python train.py --attn_scale=0.173 --lr_mult_o=0.731 --batch_tokens=131072
Each number is 500 + 40 x the weight over the matrix's rms, rounded and kept within 0 to 999. Layers, rows and columns count from 0. Numbers have three digits each.

# layer 9 MLP down, 448x1792, rms 0.084, rows 0-410, columns 128-159
482425503469547566485485518533530521542462521488574553435490533479497497535503531481509476512424
532574492497540594531505523472467486507507525490470508503479446503503460498511520538429526551536
576468513475407538469458446539533431472416497510512516500499508501466559468503528475506526486539
554533556443485543433541495453492580441523413509531485456557503479452505487545493564499508498468
428443496478600544466536511489434510587515471530463579488447522502490480434555457529434501481450
456459538499466497487452508466479478468509558497532477546553509538492501491577466473469423501431
504472563440524548487498532540455530439542546473568519449521419464518455444488492520482480520524
509500543461473515533498482465604477542558485476475507490539439471509487495494404489437462480496
543528497605550503490458484476530569554521529552528531481488541516501490464493510497457459447566
466439485493562592559482498527475514606451447477491497466396421495431513582510460531504515508550
534515480486514539457473533550540461523502506424511484492570507513512456536457569513530489518480
474495538501540520536556471506527453562415428527516495486530532502475450468601564491533461508531
534496490472477535501468530539512514466486539444531459453484538482491506522482460501536459452550
542520454502531515541550472499450461503393537543523497446515437485516506496493501496477488479403
437494426497567499485529473515542471518490490493527455491501449481545482480514525517487513438558
453519579465495517474433537519476486586482485516550520515472452565531490557495417497499473460465
492515453472436473427502487530435543466455586547552445532511508462576498479518568539445520457480
483446474540496442484556461563467483494532506510557513542523480460475505530492478553544524534523
492451496430535492491486581528472488464527451526498495507525449525423470519497499473473507515527
492532542474468540515392512539557564476470485507488525524581521495493449455558505454547505458474
492534501481529494521514499447519482498519514497457515453540530521451561522484471485495532473548
523488524492494447524486423465469499516460490408499460469434518423555535520465513551515506460580
506489482518528480466516536500483448475493489529555530530531502568489480464511547510429488476475
491515556464420439505484398509450435548538482487498473540481527486441531509520546545514468454524
537467485520486522425527556518524475502525504562476487535479514485557445526499525497535373510534
493537510464475545510532485499504502464469484470426399477472492480564459537468449559512526518586
488518484468423515463487543595518502494494471512488468489506488500539588490467571461515558432527
499508481519501450547510568585409524519461498519439420511537525560500552497456451494518492540525
493500545522533402481497491466503480519544516503573522443573480498464454521480548500520495459465
554534436460511497504515491414598477524451557555529555566515483499515438432544469553540406509528
574510583503508518457521515444431522441575505530526544477464533477454415531441517486543585513543
494543488517531450518503584473532530515482538432510521532533563535524514485493489501441531539486
509472429488515521513559390541536535540450507487427482545452486494442526508413504459486504536524
454480434492510475492597528507487471495476465456495464530516459533561529500492533515502550491494
561487464495403496469538514533478517502435466527458529478524478479588471470542518439461502501497
500453420468485479445497489480490495546478570545568558454407466460508490488484447498547402581498
506494501519496543501524440513538521501500491423459555488495486537484494466472461470470464477450
407532546435582474477445494527602502579572496461472480461471440584495479523551487485512453486500
577471535443523524488351502538494514430484496473507479520500504534428502465512501540502606516446
472612477475483503484559482451506530492490474529457483510564490570533555587510543454474494569486
481487601448545490550519436458541448506495521568450506474419565462457427501510441439486503494436
587591520508552517569475471562507464544560483529540437470515496457474523464520551533460521418470
496467449524498468510509532530491479443475465487525507494510456475500513520521514473519536503548
468504548589458528525492561522540470469534484491557495546518468505552576446505541434460507553498
535524502440420483494493527499575477518425559514590492583493459495521448551451517502546518500486
540493559503548585498483484522453512506480554539447477522503495515512485486492534476573492484551
544472510444470514494508484567511493509530467513477490498511531556523537597420525527524552545423
504488463446536502512512462475536490481497453511453484492528542537518554557561553408551530551566
465516454531551523516516484560504515478497505518411562531446514516507429510499538440468516515436
511501498510521520570446520516442473487530499536491493488457505543435521453452544532528489485517
535422466523537448550506501527491443502472427507467560545512536524392505493577527525536513479478
525438477508586452520498497508564525455552395455495502525505535541498562531438497441500468547483
470476483520448505436565526458489446486539534502529450579474518515501466480512509518512471501554
501526429492494624510604500461472440489520525514536455484506567523462510526537511487519477527520
534489472510471449494537397538556523558541486476545456518448438453510475484542477469483559559499
450512525449416451463536597577471507471497474523473516523495509481521431571567526484508481537527
446510478463517514548523508469448505516467453575528527471536427524453489504446439539442541583474
517501511505530444492459541498517522464534494538541469450545476471457438455475512521456492472468
526482421513451534501524568497467506478524476495482575542453453554465480532540586492465546511514
454501505479472389473499551536462480461491569479461476555448471581465447524578521481513511568526
529492543481511527487546503546497486516445545495439539533485485536538452551488550495554473520543
475517511499479490515535507510438527432472529443430547455457448536535498533569487520488483558512
470451506502536553464545447543527474487472512544429481490543545524534442595477437488498539512563
543450601489530525510507508564524467508491480501519511522474564433497490532501492483489506482479
558498440476468523541540463478529464540479498571466474477543441513385461615414563529506520535490
542522553431447486498562565484516494469469479521417519560441523484446505462573514562525466477505
483509458473471409514496504477412498468474420465543491428501507461453351512487596535476487496538
475575559491510438465469479504589539503532465479583555484511554495488504542536522494538536502503
512425468475527464569533444515516520534501561452497527516424500524429498462440538530517538494569
531509472480429439558440539521511490482455556528563436542537476469500533482474525468544453494480
468488511465521513489538450485502513502442526463522523507492529469462393499459492506524461514535
449488486473520521459454522480539521471525522468483460486508540509519404556493513513550535526472
531467525476505532498436510499476516496466500460538500461565416452553489506461502467484514469483
472459463524541482474483539542473517490503475560458495532581520527479593527487493454494508575527
508448525516562512500510434499545546545472523485609555459472409545534505535464493478441485558478
537424573456510600497532432431454533529521486487489509468536515496546438502503505452555491502539
495491511525470521526479438504444478524546493472406488549476471524447474468470510472542532469496
518520529529547496457511521466537478585509526479493503562525518563504440430455453504529538446486
506574499453554450456486561518487539525464477489520505519526476481459537457439461499486521439554
503425484519437583427481585509467561494537479495428571486497506547538554570475532537483563430579
558468580530450512499442493502455488492505469467464522540471521441431503568512412494449502505504
550500573470435443458483535464495509452533495458557551439496463547484461463488550512483552455509
481570490549562537531501455496424529491544493520484449456467468503491481457506505504517494602498
448452475522496484535534461481502540444557515533541481459486509597481553453486507444462483543618
506512530532479415488437510458502515518568493515493560449531528479553490483466503491493488484570
459475518514442445520468531540504429512439487499484484536533455597452446489431465507499499482465
533474521409580505521500517539461530481522546573490575527490497522534471543468539544484559520561
496528438488447556547477516498548418445522541457470534465487504479506486399431516503459464457506
495521595467526459509534498433462453486463506494553511494534478594608532567478499507540547487503
545550509518527500532463492488487451517439432538506496461522530491468611505502501538503547460587
552477481469446466539480480449546585471568513500494474520481474448477447500535535477498491489483
521535546538390486541533435524481486458521569552526523457526529546466479542487579542467451504474
530465503475448599474452457522506522464467508454506451478512497491490510495513524488511509494527
580443518563485492500473554512505488468490599515451434526539447485491496485468464517560515512556
478510521532488471528475474518549489542489512468483512461478462494512465528515515496525459472515
495528452495474537474382469490458501492475511514516495473493521506481505483519493532485445565481
535511419497506508422425526555451533515543506500525490502503613471403560534551543503523478427505
457496483527436532461569523443548457511533454494504455553561473503523490437560462469460531480479
524522515522585566511619475413494496567539511460521494525444527504452505545529466512480548546469
568457551484484510458506561474447504547519504545518534584486548507518505485484494507561527474504
517529448564454491457525516507502495535504476514539545480546538462433500554540506464456565450601
450520512501463555445549487582525458495513497525493510539481596507528547576490460505493480485468
491484526481515509522506547539502441470541484536423514512447506513601415490468543419459546492466
544555508459480463472544447524516600483476477425388473535479449469535534553502525463445423443437
529492431524560473485533564505441474557578482489497469574510482448530478559479532478554490456600
532571514483478548449487499492508532474377504527479458431543453431518494565518526483455471464446
418403526448429470499466463524504474522541498502480540486477471525536540485489529473493573504485
465487488587426447569485461456404544430448500512487475499523471491561451499499510492496578445440
548482515507467493529463537520475576461513481514544479501513516572492429514435567549505495467548
430456440520512496524540495518540515492448571473549510473453530466541488499486479467512504448514
491566545527472432514493463542582440428406518554565512480497509489536530493551454495483526474479
503478517444486541468508533598519475432528505563454474517527507498450489524488473511469562559536
488525466455518565547538477488442541523489507522532480506553537587481503516609507500543591436483
481492497555481523511528507483418516516428464488548480461541514515511518487569473477493502519599
553492472513484482473530462480432484500549554424430443458536497435510504532498489494548446463553
585486420515523493476546481518519421463457479485462523527517472487500522587430537536504516490499
538477482460438465509421516537531487510509528495577474503522520523575473472532463539546495503445
445548562484467494411508496451534511469549576513474447511489520551510513484447496491501514493463
495523500546530490399562565552463520592529428518551560511507558472467551566542487516464548522473
514515560439478383563514451579457453446439511498481502516517511468494489473505474479404492500473
500456569532465511453579429551526565437504443530428508524537517564519413498495472448493442412454
454475444505551484471549507527517509517464531451426551497458555563510515548462548561493456457552
505554530466485526464561496513479555506532529522487479441514492480565489560545411504504461448468
522487464474570601438560532422444486460526510495524530509463539522505501476465531489559499489566
533513435528438505487534438450479482574461531546506493499477472564531506486523502515475489475515
546481524503526500508495419509547459568513475473465562491499515463487513479537478514451542498433
500522514473477510516563611465515509462533502565517442539492536469506507488472497557496518475481
468521531561472510515480444497568476558505509525444548504452505547442493513521483487541529477500
540494516489552545418551528466452501490457474538485502498508419526482552567503472496451533503494
532473424506547481545485419463483524542456474572499436526506522450494517507563418555497540582473
485435472557649504445579449489518492472473512610500502430432494538554510409443463522515519549516
473542491439515540560473477465491506488515568497500486539533506527556482537547551564421483539536
479559466474524480488449503517508511470474514577515494428505514583510482476465460491543517458494
526505457522508489540515511441516518496392441529453487457519493473430510525544500469492474613497
515509566430466539550490498470479492514551501566556500513535434496516456501569508503544534462470
578491527517551512536501409519446469455493533518510526462520491440487492505491530557512487488445
549572571494506575533415493523524459437547476473383498440476491493536485521565463467525484516466
441530516434528483473507525547501509497602482480512468474510461555532584505464550525578477477533
518546531503452553570383527479485556506525502493515484450517499576507558443484490451514474473557
516508487442474576515492639489476552456518477442458526484518517515501518483481482524550485503382
508466524413594493571545534502497530533468445508476499610468484488533482445464476396582505495531
545469545498507495522471467501535456480510437446437537522535553483496535530498495557473391480486
514437517516481419434537464471493552506546542551529512503493537401502588451565520484517481436530
487554434572508413504523471463537478477537591520386516490550569497479484525512527527453529473546
543467527479465560450472492529503463456540503534464490512576477514544532469552491452534494477500
459414582490552494511583522527478513508507494517529470535523496585558501437493509506495493524458
513547438532469476494471542432400508486469477549516527474592527603538444515547517473492486529447
470485485454508554557497501545470502499538509474496475475475538552500540461543466527537567493506
475454524588541502500424490574493512479466497427533497525450525532553549468431508535501518507583
500465481535532498500462539442446502518554512523481468484516557490538533453477505460506505507546
540439490515442534444490519489490521520527505477504500556484467493500484551485460582521458576545
538528553464482423555518477578487459482519470478468394457410490510437526495470516517476460476500
481570525532458540549509486475560528573644457486546524503539481496567503501534532485507530608557
552471463502472543491510481429586528596497521464534485510554447556493469414509529553526500486484
503448496483574465492445509539488516518434509568534523550558502483535504516508495523487489455502
452433482517527437512545451480534494517476514426462479554479593456453498483486450526492484538494
590462459522488536497485552500507574501516536475462493497486473548465503449496507525480502500573
555438524576487518490488520486529539477494495460547503511496520483562507528554554501502555501562
476594469510422465526400501434541542468530459522406510512522509568483463437532440586515502642494
507496517502546478438468462511479500408527556473577464558432473498492506460460528504484465551411
523495490503546458458518484476521540556421480526566496554456511524513514508492480535547566536512
519512439425473508550475483496498475434510504538495518556522495414583584465463503541455458414522
486598531480520523515469506527549498434555408406472477476555490521537484502530508542461465514547
492531517542542560439523438418461465579511502520508513465516491454434461565532530551551501518521
482536459442439470471541465465547512570457486393480460505529455452513493484433535503486479565490
573557523528530475464499507490439556521520509553530437487505483492511456493531582390579528470519
550462487494440455484434496457465484552544480519435502470540505536541470564489540531492468484567
456494499494508524538516459502448456530507476504544483453527520475531522527522458469483476478527
521541474527457497475495492535527511531433496432443546480477494454492487457543457506532517573565
438526517509517390576517516453546489516548581522411525490513495534487536487512541521425522405487
498524485489504494454537482458499453461488551446515499473559477417535495533566486496516441533446
402468539472492524501555529433467489566484461533557493473472516468515546566450535504476477472579
509506500509515421516523530435530463434435525471478461467469359529555476482418483489506400540528
530573502545521497509491523521502547481500459457513551507479542527482581552477479491483533454470
443509465482505515479513533589462525497422514508482452559571461545471517480604526439532498469433
560498497506457520496509492509496436543453521462530542482428521550479533548475470492499429433521
463445492523463506585407492510529559505476577486469449482490504493495567506465554566469536510497
453521558484485458447488429466519512422502493481498543446441530527495535486533530516458542510496
474502523496414523495539527541541499454494509551489520476441494474459489532517533473503510535525
503571534458421472503510523420446457460548514517467488481519472506452521448573473509474539532520
493459464415498485573476495484490436421464499475477553533453523579516474436523493545468475462454
509509503472467481528473469529514450437492538489472527531445454534466482580545456482516579474528
473458506488458397507468487510558501545577412431448431543452531491525521513510533497560431577495
525528519573524473552545544528564509499444580549448424498549422463538481555486457532439565468494
527475503462432443575557457490518496521550510511487555459450480431452546535518561532453527458553
477443561584487538478463491469416492505458545438559480509558508494509584538481491516484553495540
466472490510525504564533554492444531532533581491413516560525515522582456507449512448498473468471
561493461537467525412505594481528509479448533483452468437481549515458427472504481503519527540466
461508477559486541537420626490504485505553476495606544505510525547501568518509549558499499459529
531522481497469475538529475514464575534489512475482498619524513485512500469481566485477482457512
529505524498497522526482466441479504522459498481492488526489457547431459451509506556433500512579
477526526502500485476542485471453541496563521544594505498476515457473496495449486428478527452579
451459548494519505550496492486536470549437480536515523536501511471499499500467523463464484531559
481547441522488460536507474495516490472497408400521506511497465520481483509499493514500439536419
519512439517479480471519410536479484495472526385488534556476517543513497503575500489513563490487
521524477442521506536550532471487563538527511498510500424534439528487528556508467431510503480484
507415515462485442504474489507509528475494463459559530502555498497450470517484540484487509529458
444483512531454521494468473533484564526474539497574466474511512450515583553489567527470539485454
504516546529427521583553498382435478493511505486494501444521477461548437502452560526569447481386
451535441476496529502459503505477483528530534540438508528494551529471479503544487398492509491476
482513512431483573466567497443423513542502455515501513444510524466450511515626432554557460578459
547468542518413479502523428474573513512532471514498487464493567531510481498474581470558476485498
565498539529577536456524519462501435511463507488468467461506499523529465494509493460451471523550
517470553507509530509541521492620502493524529507493481457452478515541541504489508483542499513490
483560477459465474450516473441475496531488473579548590381510546489517450482495492571502461471488
469536489491491534549504523498479544446552536504504486471450485497515533493582513485483536502533
474527465535517515530528510532445487587416554510453428556449473575509520504498546507466466474574
463524508498474437525528544552435461547488488582541478528490529476519540467498530552441447470461
589517475478455550469482539487490532462527452487532496489521499514492537516427487579518529537493
483494455511469473495448511497490512442471516450466504510570519476486477498553504470555472540540
535545518539475506468512519495523532477443482474491477469479475443499591497478498568453393517475
512478501449467493475583577484493499481475540501498498455504466543454507535463412595526481546521
553532474493516479549483453525477522501544534516488497533487499478542456454529514478462459495507
477481467559453477587519527577530462533433522506516514457512484518470549557524513521493383473499
505472532553480574479478544463460502507519462447510549505406497486490586564406472479480580546520
382544533485488518563494557534521479477472512543483464601505513510499564487577590498498442496523
482560495476519508476520530534470447510503532563418544512506454485446542524495527516520479448466
453485498531517470501492435425448520633542536451471489530555534493439486525501524562442538512535
495542478534442453496508626484532492520537540413507481515472466428465538513509434453474428515436
487541515569533472422524515517550508514490539522543551484515477598526410503508529485473515554475
516462476527593490509527482535500550481543514551465491432435533502473546564459509604470536468454
528525430494416506534526573513482421509478468512542542514513458433520510460534456465495481448437
528468489481472431490479549550447494465473466478454484454468496447444495506542530450544536477509
490444481468491572507461477443489496517471524374517469486578479450559510588387574463491537432519
520489518539506541497539538473499538441473498404480526446534477445513422458496534477502508492547
596467560504425515454513548527496434468521470481535507524464480462478463494493518528502527510475
457539525525422534501447453502414511525553471468493519450521523544524514482507524450490429536432
503492490527519522458522485539452522510488578491572520546469494557451498487537500526472491554506
530459438511501539520499550470564469447482446524588503481566465509472486502481523425498528462584
518468498423483453463502478519499458461471488469522472495468520491525554528543587546533517452575
495518486420512475446463436494488548483488480455431484448595538485554548449453461475417575467465
553433548547490434484474412494452471479542461489472481492542449506500601461428470444472450496454
483506482589456457502479481518502515543559514547503556498511485510525462495514499466479481428511
497500531450516482480437494548503539526482495560482488448432523496479496429448565523566515548499
495526539490562583488550516553481450449462514514564513499521478511508505550519503587546492580427
561465555524541479504455476478559428531502464479453524529475434426515529461482491578495467506459
464551507516504510515492483506563511521517487456502465512504516526539512527577449487576503523441
539470552507401489510507573506466496462508553486584558444475472524469482415473503515547413478501
466475531427454509467443512509411422460521581513454477483529559440464493475457536503485485473468
404541555595495503452507524528501529482471461517465508564481516508513535541529430488507446473522
504570432467442503554497470500480468533470526485435520444554519479513497476445508452539505591558
505514570486563459534576501527469501583506531477491577513456543516497540474491484487456424504479
564559496547539561457401578457491521467449540540497477483571545492498446498482509458500512520488
528468489575552550555583497513481475497558419445473557456474420505491533524500493512518482529479
489474500525480503459542564540544499558473553452448518545483485547471518488547497522494460485506
483529518414438533569471510455416459517483486554539483541543547516532459461519490471480462523433
553515476515536588522464525465502492445514472483515476522503509482505488519507504392457557596471
560537549371429537533530479536494543502515575486519444431494487543503431460506537556508486495456
532449496516547444463457499511465517552474480559489525464483547456476470544403513498411440551438
526485446512480500455492471531532442529529514499443478490432460552456460586498539539480495465486
439568568511436450511534514538422550542509583501483470481478579445488427509553455482458455563498
477504454515523515539499529496482614474582498430544492546532510465471518486524558551461547475472
455465568528530505543570577493505502533513531553525540536496511533469467478523538462487468558474
582508504587488501488492427526514587434452505534504467507528506542511534474511536514509588482496
599502465531499476456511539524459488552486428474606469499491445526573510509428523466556471489507
489544581505499480492494440518470446465545400442486488483470493437442504484481559495506468512527
496493498505536399531490482483535470488481408535415501525504508516564558477529507446495492497498
557533538472535516449509554529520465584579531404399513521470544592525465463518513510520529516452
514498456546549578461516439498475599493516464495516500497512491430472545499543473524563507580488
464460534487601515486507539516457485490493537480449502521468468494530490482451468510527553568479
487561513455536458490569511519483485559540513522479534481494514450444523568515504517521510437417
444534511528440516517499499486475489512475476516465568530514554458504491575449553556498373548531
584525474430415517471459537486536562451524515459556525518564531539548456488473446494471496494449
526424517518481536489493481543431498458568508536592503502428523487515557536428535496554522523458
493479474512481549499572532540475495510502517445443470566479510455510474488465463491437447522492
488540453541529538473521488481500497508512528536606493501571542482563491469541469514459508529508
489511468535479453475445474510521493504484434542527488568457471482545512526446472525484445509542
499503440536512480501539465458512481401523490502496577531485533557471487486432497437433535507518
525501514483433445390500535481459508507524503548521447510478491544534623485466467433475466560488
440469433414516467456538506463529478522551445521519531480533515478568542514479478447496502520479
525511412509506490559438486500506522460461431486468524461534574572542516461520496446526441445585
550474487439412530496582552556489524458412426507485501485444487432549489475430508559433389543455
513469510539517476549526489474424525498504529542484531496501484520456440507559533451522486660464
496533447484556461487555558512477544508538454586470531421525515474468539464502518398526546517477
493450506474496570501476483543442492532457475478521489514480436485575461483477513523488542440513
479503541474511526487459511522502537461453457466498599433426465464570476480453516519501487529545
441467490452509492517509459483456510505485558548590488507449518481456548459484506482503434407424
510459485502566492580510521557512516506481567595515519509502476602487485503485564499493547532548
471559482473432481509530542488511487532531482516575583500513510486446521538453437463460480538497
494507461499505540573525497545458536500427534526521527449505444452439443393602487448528456500533
540501460549474527481493517528438483473494442523469532458538471488433543535493540481503502540473
491512540511548474464494527499472541523434504500467477524528467568483500518464464548520516563498
452470588487508525476502506488478473497478489512529576526559471497469555500516506534485502513483
547508531468513476435436585545525504502579427467498517536539536454474509507529434497527502479547
462519484517529509466481442502481577468553487548455432613512532466479445472474541576524485565497
451530484501549487506498493533556498568512526495495510493471549469474512474519515514570525473517
491519536484473507438517532447457503487448511512460519467430522464504513487523561502492447526482
536484501513606479627461513524494490529522452513473474501499463441561475524525373488541533454526
434404530464480563535524540432505516509463495597537529555448506595554452439505513555534523511459
471502537446498463440525486438481502508494556487478515506514434542462439492469550496493550482530
553436524591517451502471434527513515503522437507459510515465513520567510595398434451527503485500
452519493505465504510457512506491566473538450542476507525530511532479560487464415514505494540515
471502458475547504534515539508494444438538483496429454582478545513505545540514471518511518479557
542391556488454504479539474481525474501476486423433519491461464500471534500492557467535498476449
570526512434474476533412487491433504510536490471479472460470501494516506490506544503473497469495
539514482434478483476535514519500431496477524557514452474557533555500459463482469466529456437483
472461513544532543567513477456442487536420471452483502502532436507471437505465419476483489523513
511546545495477504463428474490490425465448511488475506487433519502461508480421533519536538505552
503471554545520460473445480459458508549488489523488465496544540484465542420509476481551535556532
536518481465579468519503547487503545541489503541493476523487484508490505505467526515497503492541
507544442532477495500524577515473579518493504456493524452566571452514487514532494513483546552531
473523463517493531514529541513503525508566461526485486474505486577524530565468498498465491501451
528529504522532511542514568498523554561527496538550446438473522522605529510580476477563556511498
377471495491534550542575473542549479441479470482400433516509505531527433484479520442476460501528
507500518553465513565518532470554474467447528484491515531524501499435475471531533484534559504534
483465569528515626565480491507488547520517503460425495513474517515461547486489501462544502471492
538477444495495532570516540537485461532543510497417516550486478548520559485530518511489533509505
493498481516429523490483552490512549467488469453503513553498493604474522524484550494515552508491
468545411510538475455589563512486537516527507533506526495517490531490541467499444532527517462439
470585507458412575514525535568479460536425466556525488447536532488499534517411499449490426457480
510496479527550503466583457527471549561453529425502453480478481464437515543540508506519568459503
436504550461511436566471486540461484532437451478428545498445466522553477551477430555510512617525
479536515536519464498516511500507503468532498487520547481470490433523457431546482530584496493558
457547506518565435504553468453490510469564496477446491455495518487556532519516534544490505428496
526500428451476495538498557607492506452436510495505483494501436582410534530497461449512523511428
465523514542510540507500494561477474535539410440455513509495496451539427552557547509486518425475
519473452505499454472482534491464511489516566502480458528479531535488500520466478473480479511428
473544502455521459517526525431509531481551456542552487452490556442485443488509524526449450561526
596601504442535472514561492472551468561502408436492546454483491578455479430534438593493513487477
537538480589517458411542478505476437492492511458558470495568491514492456518475468473519461478502
588444430527504556544548499516480496534523510509482509524520519493516555534509499560508514541553
499496449538496458523481522499500496498478499478542486485522507550502512495486576567483482452485
548494467520510446483454535512451502563568497566477507527490490499498485429508448440543482531520
537486588558552566484445563491501509447449470459462432561523456472493480525453539570433505498550
507524533504529498484532512424484537524440475460468507420501576554550591480479572541571478513476
574584456550510524473550493452531431538628508556529562480506536462555438489507464537427490544424
487552494542481561485518456479523529459532517408506453472603562483536501491543461525492426520493
553504522506450570544493489497540486482437533451483492519452467502517490422479510475499475466506
491458433477587460500552504440447508476575523595510441534543429391498511499481474526510444589533
495558521464520530491470520512425531473460478444528462456524482535466488479496496392511484447541
510432525563497466491516497531525501580540518503512483472499455554476576517506507456489541514463
491417414514453438581485490498509520504523519430473472500542443496506491517518525479493542470506
507490537583450556487512498493469502490440501517534496545472457519532500556500398448569478506501
488495479497475439491552508541609552526521506489495502492491508550510500515516449539509437460444
516525545471500501452453535470475539487564460511522424466551480400538463529508531453573481472453
511460587502499570430452461488490480563521559464512591567444435527501499518450483478522459430523
485502507461501507507485493511509449530512492452497545527511579502534501520464456512528452522451
501549468503525545472475541470583524481433536507587489468495543515453516451485546510524454515513
451511519555444527526527532498508442563507481571461470532467513543532446573579463523495480557502
556522506471413466507500496504546442451613518514475446545532472606481552595546541479490498517492
462544518477420515536552488506523527515503472458482418485501488527576434500524379510493472494417
529481520475551455560463507547482460486400488461431512491500517463485532557508554501479556439517
518428486456377511457472479525470512448463477524477455549474508504535433496534488505446453574523
494494498525419511485486484518430414455543541549429512478480514538446478557479501455508509474435
474491475520484512500572490501511543527501586493442500490510488475490612458458553531456507537553
542534492475509510493474535538532444534448504556560502499398500583503500540525521507481519456460
519541495431538473474499435486454518470507481494457533512425489570524490471538470509516551497473
531532513486579493476473470545462518496465452488548506519432496427434534471499486521523480548482
538503490479445545530552490444488491532517531476528475518558479589489464507540527524538391523464
463514512434388460477544560511479468527564538477600501557440553507471549420497453510447494437572
500478575596617545460418531553516469541543515506445491535498482515442489562513466513479492474529
524490478544436461465478532533536531396458462566490470516486448487478583454511575585489501495593
549500490511550472494493538489468517453542506531434539514499565461515560520523546516572551508509
490546610605472472567531505528532484556448474528513525525481477570506515546546515480519605462505
528512498464581524520510525448540478492454519521586506442475559536492539440504474514478468532484
527514478498474526496466470506517530563497502453440526582506539457515560456553516480457465502546
453537410526467457488461505518482555504468503448469507458448504516469473558532531474534444583418
490540494585477435522494495467500487423450484529545573440580398564504547492453560537472495421529
473494412484495448454492505424453511443486456530511504482541565492545507477444510526491448547443
519481530483541472487445557515517496523508528567444487461521512446526541486482530545433474447491
556512486543473515508493473517442542539577519430464507511545584542475519487520534519516557556481
528562512499453581500498505510485476445516540538577513488487530465503489556530609455491562420542
432449530500509484495390493514517466499539539542581501510410530519501483450496445552451545464498
481516497539492498470465479477521493469494553470515477467531469473452491478503587479464527476504
465579486539523438505471496554494496507457431536525492520495493521504553523528559539421448529461
521472560532598439513513482457508530461452527525543483469431566459513470522526484481450482492522
491497517516488431415501481479491553510565478432434451555524501532547565519569485511521486541493
560486495504509548468444485488492571470500494522405483507458450465496537559548584479504555466477
531531464510489456542461483486506504499528534519468416468534514511530536452492568499499542494488
512531488479447514475535508463400467498550538505455545492504613483545548466486481428553488541452
539448434567441507492448501503490527551505587559520456555505478488495534428531475468525531523404
477534453471443460438478507442448537478578441517478536480526462509567434496525505446416527517567
454456498565516508541524504501502468481477448534562464505407431538508456511478503472499501508518
479554477563520511606444517489524551492577499496527545489472518525488530483507428469537476478386
455497551445511473569534421516526514562540496488475502499530523481641536515466579560525608498460
472524552464532522555505420520594496564561508478524450531521533553494508466552513483532496545492
456505490492556596482567496549474476450467487521559533556504562492459502451527442451549533499514
511563518489460558481508577502493493479496511567457518525422533398499481491528555530511504449479
493456481536524488590438440507560547490480437500503425491522510513504567461502461518548497510488
486491524506439486463513505485513578544534479471543558473465502421571508508432455452448539529514
428480454548449468532515520497528537529501488407510474454500526431451507524528510488525470568516
515483500489484519473420514550465511509481552528494431446470523496497444532573565498578523534454
483486493581495525470608553484566420508498568427508530474403535448526487456501564497592464481543
479556507513537483522490521577494554440520572484541512464457539441569400530497475502471503544522
475535529507539567483564572513553539462443470514549498572497447520430545557517408472554487518576
467570496504543561480464443513527527504481572523464505514506510537523471487549525479477550523425
511474541531513488541540494574465540449607515535482455567512580482525490538482518515547510563449
448467540547532491511544526505568487448500507449548475521501494531531523549495545506472596483514
498434510517560473531533430580470433535520542445519475529416418457492443474456486468487497471495
503435450451531457508494426451493528545460483455477510456522510506502540541475469460489601426471
424517454465513465474561489456474543454533463451511475452501539493539523471497493510441496492577
490520510418485482527509441477423404493533516532500510496510496472502530513487503522566461494379
541499483538487444476538504463526552439525508557508478507478468476465476459533496551486514540486
522505533469497533482441520426526465510528494526423500444495533515481467475477515536563432521483
502485494538446482534604499481478566510511553442551515484544512530541514491465498492509451491615
536480507513484592476502510522457487533498484556534474528494454453537465447496533484493437565421
554553443544467539520462502495527474521549455464486529464540550454452519537450569450515522520549
519469482579536434447480553532523523493504495463391473417473521541480509554520472509419479416548
531469482544500416452498504467492547601510509499498509500518552481464446454514534503588509501536
520497478486400503572515528471531495473518427473471468454528573507567398540545512453560467444514
520555486549556498455560483466450542497528482512503547478472513485505557505495510458576543483525
465485481484541487550521533444502506474446509545499479446460468476493496478485478452455532462561
549522534444439481491503447475462451445504542469509498469426516574489528528477421520488398452453
435545524506453444513475530455566438483421486448484516556502493430510441542525522471481492444546
534453445495490453441445605505530523489525515527522528499500501457495410549513572466539476468539
585457473412491432552449431478532469484548518509506521455526476500543565589495504507384473546505
413509495485546497513497463486500471498479487501470600508453493434475509475486532532566542515478
517389520495454607412461522504547497451474515466495473498499523506497534472475558516462529466545
477491433534505511547475461475499505537550450506510501535563519501563546460476489476511523455427
518467541526477503516462446546524516530553481505469539482441506466542550477551524473541545468525
487541453543445486504532506458505540485601487516383521465511508425502420465491497490493491557503